Part of a small language model's weights.
Size: width 320, MLP 832 SwiGLU, vocabulary 14193.
Architecture: RMSNorm before each block, untied embeddings, normalized queries and keys.
Training: a variant of Muon for these matrices, 649M tokens, 9900 steps.
Each number is 128 + 32 x the weight over its row's rms, rounded and kept within 0 to 255. Layers, rows and columns count from 0. Numbers have three digits each. The size before them is the row's rms in percent of the matrix's.

# layer 8 MLP down, 320x832, rms 0.0446, rows 51-150, columns 768-831
095:144135129086125162082087157135108124139130153129100143129138125055109099184118092139147090126168092157150172192104125135124194136163153122112126109096177077118113155136126161126104073170093132
101:158104128140170140134087111144093140061125162117074142107199072154092199131081202131191099120162141056113105139104149110127079089114123151069131126162122103097136105077104109144200123102151184
101:116122145155088152112129152136161126140140083158118137141133091118098160123113084179143106157162164116118101138161145081118104136139165113120162167091114136133179161093064194175128109154143104
098:042159140150154082144118101147112091161131189128135183111149155110103129139172097150082112093111125129122150161173160144089048149069158134117147175132056132128160067119089133124130099115182135
097:177109047180105098104115091102174090145131080121109128127098149160137186158117117141073153113127101168089194182099089135126158135067106124129140120105082167114135114158155117143126131106127138
097:110152132168134144114121106177095161093195131103107109127120138154093117176115109156031171177190156134113080144122152169119118083148101138151056121178115115152143106101135123154206145118154199
100:085120077106112122137169121202165133156077141188155136167131114128208116192125139150188128078165096147088116145093136105092141136119115193155175166066084143123096099174156172117128156090112120
098:134095142167183140148216077133116128195097137125187102127125134138134173177164151150122158148117154090118140107079091135071143138168134131148106140102111171132136178230132100104066103098111195
102:199079126152139132169144104103111152109109150135099129192118138188204155127123123133120121120164119114104131141138140112128110145086147099169106161089094145118130112133131177134147158098144200
101:110183120151141149129111149148148074170096143105152139114110159151156134136131084119107174180146100129083094173137148011091158121089141136158135107104133149233113179074125077129143141061158128
103:112080128177136169107097155096095070153122170087179128149131095163091082133133110129131131132131085119106129117146131143094060113136114108101149138113166137123123137149131171132170148099108150
101:192160171129174181083149110142118132156127091154148156110120091101106106170121129105099121155173107145104140125108071136186112131131180058105113149161147105160126120148078068131128129121116103
102:174132133146118136123121147115090094112078164057163143085126205158127141099121104099121110111182148106144153117158115155173123108138109109107107148171129129095080098145028125087099081113139066
097:157121154146143095144070183159181117070112091126194120112078131146152082124124136108124190108129117186153154062104100171097164117113129163138120087141104054121177081176146131185098090130121144
098:085111122105086052135145150101155161134096136116123121116115125134154200138135093112083109099129162065121149127121157105150111100174094160115134137078184051144110077093156119148025163140117151
099:117100090088143136122119175161125112160111130106125142091099110089129218140131140161152183148113157114095137123165172140112129092123171156118125108142119137120085137103088189166125195124158079
097:111127065106129129111192120127135094154167106107179106133162104114157150125120146114172135194093088131187160069113169090151149115101133125084066107133119065107068078172141156164179124107156102
099:146102069123114159088146143161128160057105093237119066089107080113087192176152150126078112162121094118189117143171112118138115096114108130116151082137132133138118140076155110083130140123157057
094:082161146212164155078162131152122141119158074139153104197143044146147136161099125139137116103131120143136091125123107145083098121156152135118095152146166139152109172138216175128142090144107195
102:143158178081137120128137085137106078183118143114138119102188134165149127096088087102195060111134151086070133111137114148139118110116162101138089179106158108106132120127125178080154138093153142
101:119125139142160159134165183151115119177080162078174112151127180155188148146135109166104117133129091168075107178118146168146183135074087126131138150151143129158146165128125085159075124144184184
098:112127081178108161106079172157150169183146153143096117127137098120175131119141076112138140103178113090159174170102139142153099128133148073144105139104117145125100161133134143132144091117156093
095:044109118118137135092107135099108131187129170157082110141129084113134128144090165142121165087099109072049142115105097056096194150105130129151141124074153126171141157160113118103134111130114100
104:125182173068151130094126125091115115160113119116107120136133139141159145038084122165112127148112127131107143122154123109148124107103184124169113147147133130123130092166130116140077154128145118
100:163160194148125205134159094126100150099170177133142148140150147128159152130098122109096170095153130168113116097135156078186087128185170096168189120117123095157097137117134126183222128066107115
095:164160114177127110134120122093134137134099098163179098104166139138111139166130134080198143132144121080128094140144156107134098123087172146160138145131090108114196174095148141070138072088090083
102:048051114094132157123096084113127129187123125151121164097108164051211202169134140096160125127105183064084113108098192109107194167159115136166103090208113138132154151115105123132117110157186133
098:113173087146133160164149112179143119133106126121130079145156156143130141180116139077151190160143132148146117087112049170099099100108128143142120134069101134157132138113174100117204080135133105
100:111117177127130084104175123155168081139113122169227148148113059139116114094075187071139103157134133131111123101165143126190112185131131122100143132128082136102180126109101156110123145054146137
099:171133125182212125130181121160203153110148194146072088130104090151097149156127139175183190151108104144079143151177197147132168158139204059180109134137138142140088107132082140061132127099130104
102:137110124105093126128105196125170135129186130077176171196103103157159133120107104192071123099136147133124216145106129128149123150148125116088122190093086139167158160119101127087119147118120135
098:134105121182090064169109143138138143114117111121077134169073161110131197152073103039128150211112107070061160097112107087126123089159131114120124101148160090138123119111125121116120167135124149
097:072150125129130151169116130110165103122126106117093142124096155110182144090094120146120157171129089186115149186123151145151124128165141081107128110100122109185118127127137146137104109134139093
098:146157106098159099189133114147111163181122092116115081123076093159125118181165092103130113108099158135108093073154105136126126078125084051100148120120215132169175092128184182129085173102166130
096:116090103145109120063141086114138141101147164081084092156133155200134138156124084124128185104090163105181135098104149092159108144143169148152111132083144090158185155165095122142094139119106174
102:161140104137166094162132133149089134122137173155126118109139169147130143113125084112183123180101107150109178141168121144136121140137069115163091159120078132179107118133083098144213105158109160
099:088096124148132138104121182122200158163133070095152165138153171098091157128115136096133116084127137097095104098185122197092170107149105162132150141125152108117155149128127115116140157143185097
099:130176030134102115119129171133129098155126136124082141150157115112093118085158168115114090106124120083106099162117138131154114158159107127101120085097124151143087113176116156156140118107074176
100:132123182158114089155118079125079112106141142159118119119183127196147102118157102132059157103161163124132153088106085119072178177091107056138121161074133112126144066090091124110116133120187121
099:129112103127102177154137086133093138142119108111120103100161110141196127098130164117104134172072179151119103112128097164147203093117206102160083178119156096165108132138148146120138133160122140
100:145163068157114180089180106125088107092163140095103123047135146125077092143174180187106133129139082145142101131082145087170167139138130091119103120149185106126104098097150151145137156084114115
099:099132109122128126126094140117148112115166119118191104175079105096121136169096076089152146115138108101108150097068138146118158163130152122104132149128179101143152122148187109117185141137116185
099:152117127208138148177215117155106123118118173090141116150141138149091123127133133078153151123108103145099152065098095158118079153142125151134118146071122132114100100121123169030120117114105088
101:068076146136097140191111142136177118124091092161137202155089154146129134070131122156155140168114142141132096165138151065141109112065112128121097115086163147137182123141189148089082166114141159
104:155100140228158105113171126130130156087094137175070143131161145136128169124089132124126101142113105190071186103137049127151094117186089152130202137135091127105164149147127089121119140087145126
099:115140131103146162157159189087074090122093158123147127095100125178071103170140133106160123108091112191089109110108077085052137059152140132128195119147101142125143106150043148101124080186140120
099:141172108110150107101140146174142156145122089117193115152121145147131139154092092132170138181122142143115058136086141143132115149131159120094172110144132105138089110136090137180117158136140152
095:109129141126125112086086147087111141182113148108203136043115122126123145141147092135150145160161177090120087149114109144155119112068104121105143104186150086127233136161101121154093108182097158
098:118147112129120088122136110139191102092080167110080176148134143100100155120098128108162077182119122114029100093122143133128100089108118147099148086091146171133122150045110113107171133080177134
101:120070169126149086161155139111112141166154135104169137133109136147124180115134038154136063125159155165158133151097071118147109135109230086089097127112089109145125112123101090108185173114181176
097:133094149131152110109146130123127098098104169104129173138079132122067065056205121163097161116135034117137123145108191102162131138132128076151161107137173109098109171131110158138082143154105176
100:146201119052185111135094137121079167192137176206197163082146095131135156106133158135122100181128128177077104142148145151117131202169088161085125129124111092164169098080157115165123154167148100
097:096136178179147056122199157133112071154066119078163158149132139113124108119139143088111160120086123111095099114092144130078132113150178182080163120146070065076160130155070131145103121162142123
099:118151153158058128085083156121126148086142198092153112148107117090150177147129133141086070119115129147143160115099121066156112066112124108129145105149069126147083150147147154108128174119124105
092:099131086234148077134141115133124134126115148136151176150086123192162160085083117088152092119177110149120195158092182154163136138111090123108094123190145135181117068106151115099105105125106118
102:130154136103156155158085123103112123110129110136145112135148180051124154138118095129142078060071132183159083117087123114099112110099135119134143115087078102166099118112116058171127077144102116
101:170111159093118109129168162079145134156102128115133122132119122138086069053116131107106143097104160098110106125081107149144151073096173084172114132167104160146122201110119141116119145198109201
104:141098126164144107088127123153112178127106126081146125195128129073141163137119107106134140124099164092147153136182172134135132157074155106093166092118092165147109116130168140122098194143175108
101:137064068125095122111080123094134121078085108181112099154133170146112132125141132125102131154098120181085151126077183138105162154084102103123112106169121142137161162128138094157145109118140143
097:175115139121114108159145095175158151112019145107082162165083115124103142120111152190105161115162105105134098131146121080141111109048092106134118119101123093140075167127147134169082200176115155
104:066136142146188084096151100133129086153072164104114197147164118154118156120129154112101107105166121084113121143168094084184140136109147155141083149093159154110122129152076068080168149126117118
096:172115113120137203168102115181166116136158139128080150110179153075115095061139115149079133170125151153107133113121146059157120185194089154127107122169133157100124158073082112116154138142125103
107:096181125092159162118096136185106090199142100127114084126152166129110116125217110163168146105071092109131167168138095103095145108152086132111153173092092150104076157102081179093142108128167116
098:205110155091111176148133105132057110131135192190101138167120136053103134210066137107205115148111130109173064102183138115087148115142133087083132101126102113135154102077136083182156149120126128
096:177101128100116157164156094161221177173104157091162149133143086116074073130153118088110182053128177169150144191100099091153146121092084100179129156146117160118134122123141141118043066152137162
098:128097168147083104141083095153101100123115118119122099144093117098141098122205050084227043158112131120181079091106112179134177108052145167126145149158160126133123148096128112076116131106119142
102:163166097110142164150108047127141155100109083156120135079163126122080134128116099129128053131138113182100092112199128093176088134120050164101121113090136089117156104143037110138112144151079151
096:104146132136139174103139140041092086137081093164096185164139114061143129218087124132103171199102109158079164167140172189195095122185119167140152146067117086090115125146134123160124097093128143
103:110088128109154093157109120058116075145114083102142112136118101109117102130143194103141121156121136127103158131156096133140122105121151100161111120150032149119157145104120099099146129076135127
096:182082159054116109152132134131132135160129150108158178124089190082151168130097132064154144096114113118156091128121142155095199165107032183097127144169094167166172092089100147098148128166094133
099:109197140108176113127116120127153107180153173117160128117171189110069144153116146093141144106078088073110135093126070099140105163069161182149163132112144157144126176103064188117148119129138099
097:148147158099159138115121153169139116190085177122095121149128123082085133103168120131175140123125188094117113064095132170081155180081116136123105096051166193111166118126066135143103113058119150
098:150107139092152070159177232131126059114138138100154107094110094117106175117144194120106135133133130151131147147157146134166095157116125155168107175111142174182065096129107124140153129155125105
100:121139174158106107100128140084100151148192102058130187071116116101097120139108106100113169086156127051058070164155175179088128107122109115138126095088157150107122148097183116106177113142090049
101:104107141123150137118079134079128072178160094134078171178113111133151179122121108099094119152138186138067131112128123095147199109111110085097115158129159114092140134144127205140113111102131135
101:161155152203155126114132070100193110136104100098132112087106116168106099145081213171150051153157106148174158129102091165169117097091128121132119139122083111136065173097089153107153164126098168
096:201065069134121120080092173175146068097123113134179128136080118188104187079127097130124131077122093156165101179116074155043107120071171095138109129138146122107138134136156050117103117160142100
102:129151092072098163172152137110132118115120094144150105107140106106072164150100132052142110139099206183123157145082141170204062070184219121187090085091106177083156136136144155123083115101131132
099:125109106138140100132083170167144126175104142071147081111138108099142135178124154081153126102138155110135098138120099153098120171137120183103073093151151139156177071096102057061117135219134125
104:182101136164157105183188090157141144150164069132124113108188114114142101157090171123105092092112113168121141125112121176126153162065105084107164107125134123122127134139166136160142124153106151
098:136150149107062180102117180084094095106098131094155152147166156123089094106131106075129127147156068118165176076068162130117149123177158118134143073118167099138095090141139133165176198160115093
102:103192115112087115098151133137122090028132134149121103181137081174172056165109132133150117141155126139107112094153087168109164077088109123139166134150175178082134152145156167124087112183095098
098:194073151123123070188113079120166125137173150181155166150070115128195169123101167203108109135098110111184076140173123141142144153065115175118080131142129111083104125103131091164108104189069190
101:143127169123182102138101116156126189177143126075161122137118080114122161070120134128059133106124163127122190144156120140176107095217107109101173087112097105110147153127134133077081164171110120
096:107162154123081124115150150113104074128135125125098122139098117121155112069100155152105132125106110129151135143137164195126138076147082090111125119126083151117120109114100153113096143104152116
098:119120161096085121115128158176106165060105133054144150155084114193090075148151138117159083105185114162173157119138086119213125118191148188089154176092097134185137162165143153147078161102114134
102:081114129150127160144058111112073183084096148105123062162063085167136131104141141106128131088129167102128125102102139134046079140095074076172136174068111179167133128125127112059115158176073202
102:122087094093160205110104128134158085169135138085136109130069101111128114112174090151125133100186116099066141119133089120118139099087079117191136114089126123079163130099119137101118179069150124
094:140125126125134136125094086136081200146078126118154119178129053127083121154111168102112106162103119109125151170122123112167106151160121065044142146125112148157134173121111104131141146152154091
101:129084152125143113120142198134187117122118122196126148201083139109134135125160117144104102128166087141124160133145116112141140096155101092120151129121167179026132081111157083156158076107089122
103:103080133163065124103113075154175108155172126155104156124174114054111128164208078119106101179099121170179174152102114158103169104094085122184155100117118110094145177181139180163166108152163109
096:110144188192094095136171183155141160170065130105126164162180111106126095129120128154148114104122074156103158120143158083138151149143116152137135146129098179155114116136167083089131110239141069
102:148177065120116100111123150163126083138100093148126128188163105076155079128113095074167141141113170108175076171054135133166093105134125154076115120158137126090105124133089118113149176130126120
097:078057161150085141110148148132109144097150053098106097155176125158139190073171144120115099191133172164148159111080150127108126111103135158119166125146165156119119114167075158091137109094130111
102:141080154091167115073097179128138078222093174141161143125145104070157133090149142170102135161218150117123093152132164111120104128081062143115092062113131140089097119105114163123106143140133117
097:132072197163155192122145089113125101091188128126128157140213128144110127087131144142108111206124157144146109127128091168151074145117138154132113115114111117115127163181055162146101113145099108
093:099102109130177146136139147189113129105084125084179178113128114132092118090083184165138056118128149155117092169109179176142107137186117163130149096085138112110087094098157179116156091125102117
099:143146113129164152058128130075140095125125139188121145157179092104140193092109147171117157087100132154141129133125136146056072121151118129179137069169138154106126146154192133150185116111130145
097:099173151142149048081162126134146126144170116154089155098121047082187124081163080136099162155183083124130145202092066144146150162086086116096041052136119132166133113130149086154167087142167122
094:117147139112125105160190094160160106118157105180134085158105152096158068154180164112136118203139194123146067128130174153100152082169125070193132095097105142129146144185156156160056169095098130